Part of a small language model's weights.
Size: MLP 192 SwiGLU, vocabulary 8192, 1.7M parameters.
Architecture: rotary positions, biases, normalized queries and keys.
Training: a variant of Muon for these matrices, 133M tokens, 8698 steps.
Each number is 128 + 32 x the weight over its row's rms, rounded and kept within 0 to 255. Layers, rows and columns count from 0. Numbers have three digits each. The size before them is the row's rms in percent of the matrix's.

# layer 3 MLP down (transposed), 192x64, rms 0.241, rows 51-187, columns 0-31
095:161121095126062185091171139112099196076122122134126144113140143101140073099184181151068163132122
098:114130158105136113111091133135169147024148136128160147103110133151111094111137140138209092162125
102:120137208098126070154138102182125114159117093086162161145129165124112116099157087136140098118063
100:151138142158185149061150162113070204144126131106153161121073132153097128113066179132094105093102
105:140132132129152084109143116154200173101099126087147149094057131111119122119115185137071101109081
105:130151156141184124075125121127131170037115096167086147076125180133133146086074083121124124148164
100:189130181088177162090109130108162141163129169164150100100131154135125099129146115151112133143107
099:188135087161169111123124081122147157116151177136129146089119088071186148148107156188119121130105
099:094090092130196160097155127111106123143116167196145090166133146046161178069134145141152170101119
103:110146208109158176085122171121162062109104116172103114083125184151114122096169208110133077127107
099:124144099098141104119170138155216089112138113173127118112074175116129096118133101079172101155174
102:125154112123097142107137141108112088086144157152067173191105124149081053069141158103187157114131
105:128102174107125142090098129192114203127162157112123048156121090145099122111104102114157123135145
097:125128149156177186192163134129138158111131133090170151075134092143069150125117077147132124129155
091:151122080095129109137132161132092144187106076111148111144170129140129138190183171145042124147139
095:153080196126138070136109102168127072109106159182212101143118198090160142167123087160133120162099
100:170112135124128137200140213119159064058103134144111152164167113134084181131114142126121096143138
093:117142116126115118117131117107132125154117102163088180097135175107064089149102104066097123126120
100:148158100155121122148128136079151084099111151142071128150140177106099133107226116123104108144186
096:154107116143136106101160147192178113080125131166187142158141091110052116130124150099077177124090
088:099177174099166122100145139160078153042132138158090097146120136194157129136131128109110077167109
096:136144071144130167080151153119152097199200084107075154137171134118124136101117137106132146104122
109:133101099115086113116128188087187088118151173174124079170143142104104107162125127129116188142156
101:141090095091108128033160144148153176114149161105138120099151141065120147076118163111129058163161
105:095119201150141166113155092199098119090158148067147108109172096134140063161144116118058129127137
092:127168106159179114057095086206202160123127101140159125103123071150140130127184119135053108150109
099:158125128142116136066125096123168134111123112110094139030084129106106139168088120107141193107080
106:113117121169135130134117087160092126187148163118085195102134170089102165184156123177124142108110
085:106137119164085136134103114211160162151105096093120138101120127102182154185113109141158092111123
104:125129135172171079100103141100141086162136102114125182158082117168120193159150162095164182138095
102:108101089137185136043119198096151125185149121146154084127106198091099152157138155147126092099136
092:120107112106111104177113174106183174143167143111082138138153089082137119125044106110125149155100
105:088116073097124164099076063105139108098148176133135099105058138103074198134136140142131130105158
099:140166102136139117144133123158143124079075141129143130187066106090158096116095107160164119118154
096:109135170141113155137130062147175112128112093060131137151146143174098073194122092185161127167102
103:122107128173145142100132101129195169113120126142149179126082117052117151085077121117117127111101
095:107142094112082101117168113103176152145085114065147118143143167086131047097162137127160141114114
109:161113148139097117119174114104111096122211144157156087162099119171148139107060093145189063131108
102:125140095166134150157113098096118097177110165060132074129165187133139091134203149125153124097113
093:142165114127136108158144111102129176151149048127125154116084140177178159122112074124168152151108
093:137190166109120176113107133171136169116107152173157143142088183118126162145149133079132094151148
109:129143065118127071113162190163133143174133133118121128107161121051100103134154169133097136136211
122:169176110155121144127129118146050090129125118178132075088060107149155160121064057131115169150130
095:118153145107120099172133189071147148052084069126169161157151129172097094111125100148140171163103
099:101138177098186141109144149120114140118162116030143123135099104162179035135178122142133150171129
105:138083074145116080140121087138090120093143113145189132184187155206132158142120097161176147164186
090:119143151098135152156143138117125109083103140127088138172063105185173158098146202118143157126181
095:108145141124163122110111137161177127072070109195166075144152112101078142099079168137175148125142
094:107123137108107144145179129140090114197114171116110114123101125107103136120167084105169090072142
104:099099087123153105098173125074087146161193094124101189090158183107105117150117107119225165130104
094:175123149037163143141139138125124111131165143133131094167080146154077136112119173200113106074110
101:098058130093112109139117077070178177131152098119153124184100075159120082125105143145114159124164
107:113140065091166073083106120124111095130148148131159176124176072102135118120152123200100174147135
103:158170119116154106171139127130170114144166137112084073092142097159045099171155165117126114132120
097:134201193148124178093133092104128103074156079112134130132117184105093117106121116101150118134118
102:126083126090112138148114125119141134075138117161144114120136161087120135128136144113126100163147
108:119091144126159123149166135177124127049137204145126128199121121216107115085114141166129089148071
102:159187112050111086128060113137120120115197179176113131113124088151108146095121188125155084141133
089:108148160129083119171135107163091156118114123155170126089107152102155099132147088106062152148160
096:101076076125149110148133155133061138172130089087151142175132105165064146207154121105118118185117
100:129147188138128182165139160140171160080107083081164110088133072099103167127110166162168094152125
112:092079112154101136112131107073156137140116091081145130114185132156127165131112101077141037139143
100:111138133093106124093148129145151150133144105194142100098103120126193101112051149060167172185156
106:108123091090110159095185103148097142106168088125126138098131084152174128121104159124136173111110
093:118130131160097132121157134162195172173109152097138147162096109106113107130110143123181140070169
092:144128107119143133140214156116186140082109115152112106122164119157148091157098145072095120136097
100:139067174112151102192102109125076141094115131101152176117163108124105082054096120130149122191129
107:089170166091114107116136144105161188083119102116136124142059199138152123125149151153039106110111
098:119177083144115100127126139118119115145202162164161152187087164119124134162175162148090100127202
096:108136120137108129187096070174110095107104070156110051130087171094094159161148164143075125120161
098:133094115043095124114116109130170179088145130119147115152168192156129073073188106165118118079208
101:157160161157145169181159083169131149148079161119082072207139123118105107112200139088113160101105
095:109092100076153156100103134109149131154173062159115104109171146095135141151179135098167139134151
099:151090164176147067219087138100139083117142154133126101084131141144095126110119161173134142152126
098:131158179153066123119090090134194104105156161083123126119123091093085119145118114171126153112092
094:109121147147169106129119128107137086117129114132124183095139150117102138173125124106195092106132
109:086128089157166136105145164121119087106082125064174177112197119184119173126096099115102137128117
098:161140129126079138151128146187084069134109096082167102153148151035111135148172118153102165142166
110:096149169065083127153114132097189139117142158141113143175134144184095137133160133217100098113129
104:072122159076092178081149146115156083146081124136083117154101144125184160096125110122130145129184
106:173134151111132105133149135127147086121113127183071107088146147063053142167102125111117132090123
102:142127169140090077186157164162126109134111116094219122198140091092086095133157152166093097201131
086:115113154154159119131087112126086100158149089149089091111209079056102120136141113124094171114153
101:194150130153127146051098127110155089185130134070106096134092089160149101118161140127134136179130
116:074156083129120187136164185180096122158126119171155144138116050125130140140141112066112100135145
092:097135134100180086150155112123148096096158139074107097101168128106136111150092189185073114129140
114:116155155142163127124154092225051171115200107173146142112142119092120039121130158130149187142120
105:149112128079122140134154040083141154155140112152158114119100110134218148099169126152099082091132
102:188129118026112116176081084110173141136102147096145136135125161172118090132133129075122151143104
097:101101201105148131170094116129116144179179155063151202100121138081093168164102130098149140114119
089:148096161093147079099121140134123124185122132126118100166188145073138165134061126145138122107103
105:124152167119153162131118097158132022167140193134058116133128094081094133169136136124111081114128
097:165074115166085136130090105083110114049161098129119104094154139050142164164111108176079095079110
094:146166101147080088183115071112131150158085133196098106042129107137145140119134125121136110193157
094:138158134128090114052090102089162091158149161167084148110145098128128120117082104177118138158086
103:111107070167064127137113178168119151115108087214089147163134165127115121137133128122141154186102
100:138092081109131138150100154155145094132128108125093132134190121044146162120154124149094143099144
099:126142097132173174120112084159168182109159041126154101149101128093066151111118145162086113095110
095:147160077119105126147140153177144099139089065088091100106120096106160111148159117158147140088120
095:179208128058116147159124149139106153132170079103134131134061110155184076169084068111157143117134
087:149139137155137120060155110105163136151102161120148164186163171133110118129148148205119162094101
098:175207114117118109111119168121153084121143066065147150175160135124099114081136157142118121168132
111:153099160108131086134088121089140103175087091111086158072131138088085074180158145099115127145113
095:114208111102172146146076101129164078131111165156117175098165178136151123116095129149099145103147
098:089098147144137153171147155145108154137093115158091144086086089175104115101099172106135142120159
102:116109137078121109092112124109149128120129119159184160171121197164118160108138129085126134104121
108:116116129085120168107125150141120094122121077142077149121104146127128229091171112076124116118170
118:059140110108074170125128086152139061141147154082125083145141087130141127102133093150170130184100
092:181138194190112109107139124170132124128120058157112147175100102126138114113133190054140127106120
105:096187095119087132116167131087088128170084138113144196106115147176097141135085106117157143118087
101:098111141151166153084138123103108128127084108121122071111195142119214122163108079112112125093147
108:069127144126109161142183130082117159119097151128162104122136106143091140150149164129068077096156
089:070142144087155160130102108058140120160101113089113107109117156141165120146098117139133158148085
096:181137117157161142124231169092082077160139104120143134079141120190134172099111166156129115096093
089:069085119163162123132162109142154089126138126135171160159126108111087115082126168089126122155143
106:157133165141130131090148069120138175113164155109140112092142123157140168143122202136142132153052
095:117142129110039146137131212099179097122141086162093128107119074106154163149132166150078154124126
094:137179106089096133108078100101143119187210046116134112136181137110141073162112113108150112165204
094:162125149134106125148165154107141170122141114135105140145065176135154139120120167118085176117153
092:125153096163158174159126156129104110154135159131084078154154093106194116152117065160146133078118
105:124107117141157161125107197140087082155118149094188163111131131166120136083088131109132177101184
105:168064101141167162135117148099126155057110097126162116142173114078127190140127105104124145109065
107:104115160130124121122149150091097096238087152182112153109098204156116141187153115129143129100105
102:129145111195122104108135114149129156158072163127144142151112101140105146117148113125077104117100
102:157136201135174061101106150091149110069170159077136157136077192096093099109099126111137136155183
100:121143196108170163130135128169147164118059096119138060125130136169074155128110058154118189141101
107:179148133112100097160122098092146098127100120147063122106077134147110142151069150141177129142158
094:164156231098159092108134168139102181109130140156161099119136101185124131124155161162133078138113
108:140144098165121083146116079133145122126089121113136071099154128120065127143121104172101060145136
096:100174158127072146133094094159139114058119103120066161204138162117197132112136132085131090088164
095:140154125208139124180105137117121083129150097164140149137120132120139102071154157161152121130166
088:147183132136144127123155138159096095215117132070142147143144119092121178129101116156100075164057
093:107127116146165158198062157117115101139198118132136124100130129114128140190124122084088083094119
098:158147117092127119101160164169026183174091109132165122134094118202070093141104085122172134174139
090:155099168158167122107110132140179159069110096126102066101107106166155175099110064140087160156100
096:131157228122114126093172114144162140112097158058087142078130176160152108151120132087101105146175
112:147147154085122144170163122125112106104126110121119146061113147158105126112112077087104114109091
# layer 3 MLP gate, 192x64, rms 0.45, rows 52-188, columns 0-31
098:112168153121129107121199156158100118144164219137122117125095175169105142145091162114115075047116
093:078107128131102085124177084151140087204130167162086156064147109080116131132148126122150149141136
095:136165097110112097032157099170159113147128175119155150111203175101145162079194143141084070183121
092:126078100164126141139138131114128116155132180122132147099135147108186133124150093093171079166150
106:123110091154158222102166114132111129149087162123160135139157091164143067171159094078111159099120
106:119082146118122127215106143069147138147108183121093143150147157159134101074063088136096130152117
103:152140124168212131102177111060158158126113083121080128121148154154147136134071116139126139096129
089:161091082107143180163097065145182113139094108117139156158089140171131096125122110133144139106133
100:115078148090128159145148126078181122142156104159119129137114166153135103027176115116172146108083
093:138132120121117086138143131166209140127118111153148160062077191114121094099130118052167117145155
105:095127187103099117090085126162127108125178190126162163131116162136068107135155099095135079156168
104:120089095122137182155121155110193127101127112143144156062152082086101114117127149154114108076077
096:091188199113104123126160172181179110112178091131074144134148135123093097166154118104145109111159
100:105200190165090143151111109128147162067134116100156147111067132093094076136076138080132164122094
094:051103105199131145109122122125141138185120122089149164111189116107152110132156101143093155113218
097:107151113130095121191105132073132058127131115088093155117135104073121150151170099110192075108128
086:152144070103132146099151194169177179116132164096101157145193116094112127153161122092100091159164
092:143094166151120090125111143098185103102095180132075110121144120169148162087137095144105101080203
101:103150089164113159067120166144135157136128162130193094151155134164043107167137140083076129071160
105:138136176187159159097147089144183128118158098154140140156131127091095148120164142155086173107104
104:098142069136099168103185092120161097072122089130125150140121156116198123157108125098150172158154
097:143119120166044110146082159138098091134108150120077108075191134123103116099112096169148101132174
105:138080084148162166095116125127142128123140076104139148102128123094120131119160134123116142145149
097:170077165137109080115103106122124153177123133163157176131139160151167124179135139118068165098161
087:145115124080175123150119170188184132140104148067170131135099143154142120121146141079050193130151
106:118136162089102137143082150102148127126156131170103153058107102074172124159132112088101156150189
100:134155133141106097089131126153157078155153190134073175132103061165149109090140104119146113148092
086:134051185163089145155080102131113144121165106173120132123114071108169136108094141130102089139111
100:189152177081139148181089103139163148129088131147112146125104203071165120161106167119137062083158
094:105104152115108141094085156122120149124119137118147165091116177140109129122136148075189075148125
100:107166032167119125139177143094102140082154125163129152103134109115104144133193114060122118103117
101:174175113136074084142165113111179112107123166095120183126161146099162174093107137167158108185081
092:153123149153073119129144131135170125129131171076115121067119143119159105169093114062110118146200
106:234124134165150149162072120105144088112119182158063120081090094138087070112178100109145158109118
105:120142123159103152131148124101155194091100113147132152097128113073158122100121171113148062138073
103:149158160134131147086108149145178138149141118162152086142088138135100153163123155064091085131159
105:050159074138132123150091129191162096110058125094125148138125143114087108179131103179067172111142
099:079131116122113168105168110173166150131194126111113127143112120163099122080113075110087153118194
098:107082058156122150093118138138128142121150164132130181137109079102106153087136193134141119104118
096:093203193085139129134098128067115138172114146190184142167088114145117103119136131112122061102167
094:113130122126133122131153074153154152159092135130128120098111129089111128119181131139167113114098
110:109103132137091094136122062091135135079162130092134161117179132070081131144216115127135119069171
106:118176157137184085107116080094091112140141175163055123130174115078122139111111143095112090084104
104:167124082143074063137154101135192107093143178157098146100107174103165122163156086133100093094096
103:124145148153099141132133142136168123106195135107058175042087101114159073098117102154084105114098
100:139131119114132139197128151113123156106029158115189152105101117129098122166085111174161110077168
088:096092151135142089192142116143076123188110138161147123130187055207166126106143112119160152073139
098:069072127063088088113145122138211182134110074169089189096087117149145137124120144089132120158114
098:091129120135111201168184083081135107079107150108153183126123125136146141148108133066134163110104
100:099119144181105163094105158104101161121142148119153144159120149142083203115147101112122129141051
105:042092124120086141160160088171149081107133141072107169172099153154120126085115089106099124155165
109:119158167125117082124053114121147171105147198149151126151112166122157159146111124148079187063134
096:127130122126107071179149179124097153089058158175143198150150111192037125101116104123131127129162
089:149133129070159179129114127143109142094118187092155175143096106119165161116141135154171096182127
100:084126119132165160119071124143148096103137162085145187177150138129125118159175099150157142107174
117:162198127130151174130104188151180143128143120107118163100101060133116061069134157097169121151099
098:180104158107140079150115053127125117145092175125129117078142146114157155146160125183185172149157
097:138149140150130133130143171156101134082124123137124155165140074131157118162117115137145149084152
095:093141138171131155105119085141111171144155097140127171141176178145109136114134162152041152156095
090:052099131073179177176167137082166117107162144104088181089165113130121135128119116125092158118126
111:128146090163155149120157137132173148097161109151124183064132123124117101045093090084147138124129
095:175097110145153158132106145139122121072143164089131106145179084087090130126171119123120100069081
111:178112129075106097140107120105106129115085152093163158104144118117149128129191098092187107161151
099:136091097065143155120104121108136138112122124188120169033104130081150103120123155130169110113110
094:068148159152122155096148072118170098109104120090142121180066142142108116149136196132113187107089
106:177145125164065080147078116144175119115086112090124202153130100105103134131083092157134143155124
097:111156129123100155134170151130060144120076184175155153118162101170137127119100118196142120102102
099:142112082137090124080109134122124106137205185137099163157109153119122132191185113130099082117139
098:114153127123106093175077087167068139057090152105139096157145140135103172162143141147111166109156
106:128127118140116158099144189108129154141090085144078101144162137096071128125089126091166088096069
093:125073108124129115193127191048154101143124127131130174171164202154087107104130093172118131132149
105:141175116202174111150072127136122111181125150137150182060138132061108076132123156137119124168069
096:100120095104091219144183113130100131118169096110165139127116113104148110147125102196129134109118
092:137193078168117123197155088157142154142089145102140130175112118081131121088099101209176136130128
101:156122140167160148087162150120089186082089147171163130140161238122161109142173144134129127054120
111:161143044138118165137135145115190105123070083123151145106173094121149082136118062180100183160163
107:142163145119171103159154114136181151128101130165118131134105116117090130102109199133074107103135
116:143124060136115139136160138104126166160089122081103178108171107157133102166154062090151099157131
100:155035154085097141112126123067095087167097143128125175140151105108126135147157153105129098151170
105:107140089099133139144160138128113135158112136110125123149113156119126179189142116087118115046199
114:170133074107121154122174140169103154109081164154091165117133099120142143085141147107117140174120
099:138185166181105139163097066146129168082098129116135122162122143111121217150160132148125137161140
094:114083144117136122119153158181125167073132177117179138150165178065142158131149100076126188117156
135:103144084172094108145118056069144084186148148117098161125180194051147124132130094141098144073125
093:076134104150169108190103202086127110105114112107163172119136148125107070170075065130121133119158
096:140176091150094155109059076186172070174098094117162092171139117082103111114152098172188144121115
102:159113125129089171176111115108201126202105112166117133127098111128176143113127143135118195110103
103:116111053132105139178121088135126167171130123180156145118118060096113145149126121149142117066198
096:110178130089105061142144089141097129166051096135119116115104130112158133123206105104132143145100
092:143103154130166120089088102111078149137149143107094169094122190118161127079139111091097121110121
106:126116071136073124127106136095146114132177114104153140131153125100053153117149098133141077094103
093:211148174134156125178146157037104115150091173116119177113145113162174100115148100150165111108127
101:084086148123126146093151123143106048120157097105147162162148149146110185075144091166118143096140
090:097134091071150136174152167092080161107117138118143188121133146134089107109156125117096162066158
106:121203088111105168125125142178157148102104090114117119164115120117111164132118128063162153178161
104:044164152101093118127097120114134186138096135159092145096102133159180092103109157151110127171129
091:112132127119144178077116133132143065144131095096132142108202165088123166165160146171059117145151
093:143138189158121063105141106135135130089180180186172128111098187092100123144102086094096086156196
085:083125107134078134130168152162147090139103145152152176151152125119157127056146185132104118138140
092:145172198142118146066118068156118152104107115156128151193178167134128168152135148145091176153091
102:136126144138132133112118094135195165169055172203096163078142152108154131152072137143065162127109
100:154124146097125161114103110154158177130140049129088180103153117091151091112146168116141133106127
086:134131147105065144086172162129132093190169107145161127119122118093093062098147113155137091127077
106:131162119142142116155086094077171089206121142119097141143208138102132123146050137131093144064147
096:105137104074096076167100124103105157124142084087085143147130062169102100156142144105171139137134
106:170083116114077129168152113126211137179186151148131159104127173125128122088100082129159078150177
101:159150131162095041097123094076129152121131151124120136113130164068139130176125137099115111046123
104:124146126098118110187152140128081151132186095140150137186088124122096122079061146144150155105132
110:133138080140167120123083079072097093123124164079137146098161131148090052151161133107142105160127
097:125102152126131133081107200120120175134112137170120184161091115107108154100152149105087147141114
106:077132075156022084111088149151129122075154127160136143109102153149183183137204092078083104078103
100:150128085103151108159107100140156150130061106131124128153117085075195055144130179117132140122089
102:139133117108108095125143103181125116147134165204109153117087116123077170079134110099148132155174
098:124083195166165150118087083102159086167154166114192149092136158124162092107102151192097136133132
106:134124139116153150161189130144142120135125064099141147104174108141090115087145104158134087120178
093:134140129073039082162132177075117159135175141161129155146079148186166117120116088106106148122132
098:141130166178157163143135143171105133128097184189090190165128172114128190145120126138094153108114
103:127180126139099132138116149103133122098188147179127126090094068104112144105175108140132068081136
093:165139152141160179090137162052161143076137111158143097090076138121186140111125112175121161115149
100:127098100150116164122159115095136114150123174156142180151129096125123133190121069077103141111130
108:101179149138129097103141118123140150126096160097164158139071138170149119138137145121140143156115
097:113071203115109111119121096106183092167082113089114173157086120155115142117077151123129179145132
099:178120134056141096110179158142127067109101113138126112131156101125145104132131142107140134163145
103:177068132101143123143135127070109123147129149079147166111165187150144086155180096102088089090173
089:079129120159124122116119133155134144108166142119126168145147082057136133130131129135122159073104
109:121099095056100101119102129145112148162084196167064168103092088134049113153172161066168120141112
112:131098150198083117199098115161177126102098114112077121086138152097155043214104083084102083094125
096:145127130156148113133071145092160064120163096132112141127177116047171057109166128160145132068164
085:129152065129120065153175122098169074153126133132102144053148153170125141129094109158093122128141
092:110120152102105070170083156094089144153150135153193162123126147105071200139157146071106203100173
104:095150161144118073104106115113092189130049176184121126178133109126185104186190077118125091145119
103:105147071124105109082175130174120169104099100133142148133141232189111109027104090132135094128120
095:165121107178082118118133109116164087174116120061105133149157178083109177157166136151131093046128
107:116100133204130134082091132132112194128139114140130117102165171147090147184158140095068151123115
111:094139095134108104157142138059077151163122152137084174108089121151143145144079087131116069140131
081:096086101208140117095066133124109186130087178122125119163138118138202153105135154145116188129174
097:137074089115092152136142095080166084170131161151031146084138134119080140162175166135145144153143
# layer 3 MLP up, 192x64, rms 0.462, rows 52-188, columns 0-31
100:132092132103125160119161150115136158173131097140140148098071133133131171094140149104207084152122
102:118134143135098161124105200145117130156111110075194121142130134134101121099131093148106115101107
100:176117154096141143158175133109135121153134149173141156082121173085176147121115108164118124152082
109:105131075145109118112123079117095186139149156126139115189094070109145186209142160174128195136168
104:126099162124193124157097136138156091140104112124083131086122104112105085146122179132071165177087
108:126101170102167116146119122094143091118121248168078088122125161123141113102066104144136163124115
090:169093070143169165133135107115182059124132140044163161114122092148126165172099099122131144157143
097:102151109123091093106086126163159149091101131122112164101153140161081123154193109143117053179131
095:169083107115158194108189188089141072158077097128130138098164146147146150094148138093175152149136
094:123133114144131131170051120133112132166155148149109139121148064128113099168081133112117192166095
100:140180127189115152151142112096168096119089143173138194163136171087133141188117159106107147157128
114:124163152128114155175132123115114212103129117156104109142114091177139157087153117135149089139159
089:148148125071179088173135126115149186148058121151135132083136115083125124115152170130069124155156
095:157089143046159122172139126098085166099084137105092087118113132158136117150129119118172157156122
098:113071087154177084108040104110181099166151165079116114154197152097124148079121103146094114158156
096:161099149179088167100149169170159132121146089173123102083180187097136075120119086133134138141106
097:072134142162114119144103067119149107127143158122114142067086133141147132132146144184099141124171
099:100095128154084133144122135088153154139175149157080150142124185073140224149093147133099150165063
095:132110122151120084137118145110136098096163150141138129124061169111090159174162077087094071094131
091:126182155123128110140246140147153111060151135108113102105107177091134144144088100094124066140120
108:102118080113097119107115145124146099067104123101118164153222128127119167103088114123139097188140
109:187132124089112108130097137079133148092165131135095078199091185099169077149137151131178179118157
105:134191128083113107208143135139142070162099147197098171106147113145119127118100128152150075151121
107:156136162193151084079089093160184058142121114150155133085138130137145160140117119105140163116055
094:077133115096071130165151124147107059128179115080145172145152144167130159060100070129166108134201
098:158129072174134153120152081106161102094161098067140115068170149130101140149132149145147140207089
106:121174144150156114110073058123107107135095129209094105144097152163123123105114151103057151113139
087:156092117155139123075071121107139150093145098148145143155129144168083159091120181106065152127089
101:162135153114172152131100174060100118102156129136147115128148115107148139150062146086164169117095
103:142097108134138171077104154126158152129115134180179123087144112061135085102106170128116108127132
107:130119134133120156184106164112170177170152070101121135092129096085139123169099136105130125121160
108:074117139155118116159074098124110170119172164116091123150109133094093152177206104139089139115112
097:108077151110147131101058118094102173181134085168155144171132094156146130111165170183154116108110
099:150112146124162119066115132169089099131103127144215132126104125176152170108143157141121161137151
088:058100075096150124141099201155116077134119066089175136085123126128078141166141112130136157111141
093:088122141185153114170118154032109170159098094090157113074144061100119098128148086106181124136112
109:214119149124140107149105089105138124083110119135184061132146140132112064101124108211165088129162
095:148107134106139047160114128105149113079136184137088117092128183132097084120208143139153118118136
095:075134099161161125137146147130126120138101170081136180102105096152118103125123180097100133127022
093:136151117087123153149133191121111147188119122187163126170082105098168102107051084109175132195169
105:150065121112146103098089089080112132105166094095175169134104093088069182096129150127142146120083
112:140112093150138065173115140121116174124120180097106108066119168117073120069136137163174140191159
099:145120138102148129111136193122094110149134156113108112159178152140148089121075084163103113140125
101:169141110091113145172164115065094131055105145098102113120128138189119082102191143168183160149072
105:151133095121116133144173159174107231086118137146171100153090162171140121178109104131146124143127
098:142133120156157170080098127155139162096177093098148152106125161076117165128163153199114120147075
098:150131167146183176076076144159167093123137131134100107174152143130151100127141142136046136100118
097:110159106129105132136145129122148124131161171163177150166140156107167115084055129163084217119127
104:138109134137120117116128051113182095178159115088117158086158117108092139119135160076136103205124
093:116143203134186091141141157089086158138126102098107078178148114126101147158119155128125113172158
104:131205108137115178147111132061136138150113088170105147179086095076145065156070126131070125126122
106:129106048146137124112132119118139155090111147155170115130155153149139167115164117101116176142128
103:188075153169128101099064163133154138156101134182163155069122090172147139155117143161069160175096
098:104089145139165119115074121070080127172189133133139158164175157105158099106146086146140074114179
101:057109145212134165120065123141156140059162166112115095149128137131085163147111091147066108154139
103:127179152085069106109150198139128144150119127130074156138101033128121099102132116144194102167102
099:170195119091154043122139127143118174185198154127090091146156157102108162105101174128114092118120
093:174185144136207180133121071133183068154113112111112139191155160135155144142154157153141098136101
101:117190145113131116159079113116115131176127092118167097176123191171153096128078124131144142076199
106:105176152147129127150096130156105110114135054134147127148190091137079141155098121115122105131136
114:090126113124095105088113149167115110138117092137095150085150141110100184136195084141170082055157
093:163089150125112165160136180075059186106089166113170074149134098105136128151137127115115086160119
102:161135167094115093121216111094109130094187166156133096117135138094173103117109096150149063102167
092:124113174144116112153118109208121104163171095078112115182148136192136154173147167084102115122125
088:100131117161149112125164133103107158183132128152170121097157157171106191122120130146128153098149
101:096152089135108137115109108109067176143135127134079110104116111157139113084066124164165126163157
104:121067090119119149138126072123142066124112087091172112099067055140112082162148154135102103122123
096:086168168161153091115127120167105092041143150104196122159150161115139131089137111171103147160119
090:112115114175125101081087158172144180158189133143081145128110104069172155082111116103141158134149
095:160131097148130077109092128076182126134149080154117128149069129040125106097167078123105109121137
098:177128115130154111102127077133129123115120159145115105147064156188170146123134073109081158093157
099:120147098135118081124088156159136129151143146180116127151156135088126069139097108115068153141156
096:155078134154083152126116115129148132086192136094154141114121126143136133136108127167104089112115
094:130097116071166091118085139081147116149123147147106139168109171100130123127104074101064202130143
083:132142100074045160097116117125058162098139153120146143173089111176099090158106182139158145176113
110:157132119133097091133080152105140126093105128134103137120186143139164153194111094141158138172157
106:140066074106108092154124144105086149118142161116071148111075132181135075104107130126154144096117
107:123159048158140081120072182158100133138139182112069105137159143126142123140156109098107135153119
095:084080079073079068136145108116142098188133086093117159088098107182121141150140060108135142171194
126:186144126193154132077153079129208087138094123127113090091114130098125094166126143143135136153111
105:134111115151110115163095127168136180093106081151153117125133113130120113047102152077148079139181
091:099108171160052133128125092180138115163148156148145178159103095134130122099106103108131117180178
094:105108157114133139170110117194145149183092139100137173206177060174132141138085142156074121132076
108:124149098100145125120095165136062121141167134188192144139134111140107176135043075121121151108111
096:132178138124095116119120120115101139080123137078137118149125128165093117051133193177192140139101
105:123169184173164164134127107139115125109143123131147122099156126138135075125108071157091151128129
108:078166116093099147158144106107170129129143168171080171114117098131198082140073067139057133116110
101:171159136131102052131132166123088095132061162096137106152151117133163104138167078080143133090088
094:091032143076112140095127134145091179151179102091129073126104155131089165130147088146069175134171
088:118123088146083165145155132110164112135116129168142189042141071138135112113179136166138155140154
107:063137096086098138133139092069100069115094139143117084122109123136130099158145162124159158144156
096:068109133111152169097118163162079123157134134126173151139142074151055127138144125110097146139113
090:102142130128170068200086117161087126142096102167141096118149128134115201125142161067093157104133
092:120086153099167146128089153138087147175111151153123110150125115143119159100091153126101157142152
098:134119107049152112123150142114058121190104124076163147183135087123097155096091145086136130147143
099:183088119133144119151108147152125155136081078113135170176146150134104091145146156095130123137125
105:102205128185132121097099102118135186125157118143144154121173097099057130150096129093100133119085
097:157092098146140170135150144164141152086122089096126162182159142153091156096095143198083142132108
092:118057104170083108127132224096154130169099132147140140116143098129154094094169198116102076135128
089:098071144101087147160147153111103102138164150078153166064095079144095120119152116068133045186155
094:086120133143140138070110077139144165123119162138149110141140105109127080123127177144165162162130
119:155123119067180146083070133120109114201084067145154178118163119064107130115145146113131148118114
099:101089151097153126153119107114185120077130115115109163100127125168170109180063132147110153130138
103:141132164119092179081104144162070095096136137159139078124067137194149125104109117186174127104101
099:086070093066096151141105104147069156155114133094098099140141115172171157098165128120174150116134
107:120122157140131103109080150088098101132136130105102129147126137126087189109128165178137189145134
122:116079098123034138108145121121082127063180152130133141146100182089083150079176135170142092151118
088:074180114161126123131125099123136068074125108119090107104158141124151054134120061126143163092113
110:203143147147195136092174117142142132123124120133103123137103132123105145126132119115142127165093
096:161152136136132174129165086131118125116074068092159124089128119150142111094102131121210037152118
112:078127144124128125180103180095108129153105124098144128162133101147088158130134152061102180082096
087:141055138141163048120126199174108105159133190144167123171075139144091106090160090105135103131145
092:155125126111178145085172129178112088155135180124101141163109077179108126137091133102196141107137
085:102166130127104084088158152185115169047110138180154142156106155172131151211132083121126091153112
117:123164192141145168130198065160127122141101132161148103131135131111182181148116110148155146128116
096:159136132137093120113128105149192102118127153106146116137131148093129181141198144129135064144089
099:134135135073100103142090144145051144182095129173157134166145104152123112091106164134154172095135
095:110135144166137092149151139141184076158125132119109129105175138138125099116135084088080104146124
093:155057096105123137085157138126162078111114126108162159047133147153126129140139146089114105095111
103:111082121091100074126151164118027167094115133096191122160114145126126167114160121086185182121144
106:091112100114149151118111138108118141140194128090064108105193155155070179168130111152149138094164
109:139202166132089133105145154155127144111098167195152141159124105122133129151112175118109062185118
104:098119125136099117166076130129134123142108143168116141143110162096156057141107143174151153108120
101:121183125107115123144109146131124101129147098148166132172148079158155141128073115122063123156165
101:132101183138110119104206151182105159107098146113149110131172198148154149092103036147107155108144
113:154146130055092110132118124151123154091109162187084137096123138148136137193075080122185081161160
101:119026096136072143132103081130171131158100098086136151096108149129178114147078119102228098121146
108:124130133150062125109174149143063170132100158169144096115151161126113173088185120139127102183123
093:140097169175108104145137112176179135093114163081143137194143074135174122088120129044147132161114
095:152089117048181161147172162145111163175135142119156150118142054142122109084133104082179111155140
096:173139105072139080107183148130143140171108133119148160092094057176147084119094133098159184125167
103:125122123104170141140144103117173159140111091024127132127111115192112123140118156176126179160095
093:147099133174154167135082131134171078138120116151159118131183118113102114111127136240118127106146
090:134144080116110148066131149098110099077166111138175171087140106090099153137122212125155126156090
096:146131104085117072214134132080112100150089186148076097118103123143138179127087075125159119136123
093:096127106164098166134110138124116184133100166109119113145106112123172106134153151165158099106174
094:114128155120124089101152143122102123193141147106095113115144118109148152144183140029111073106153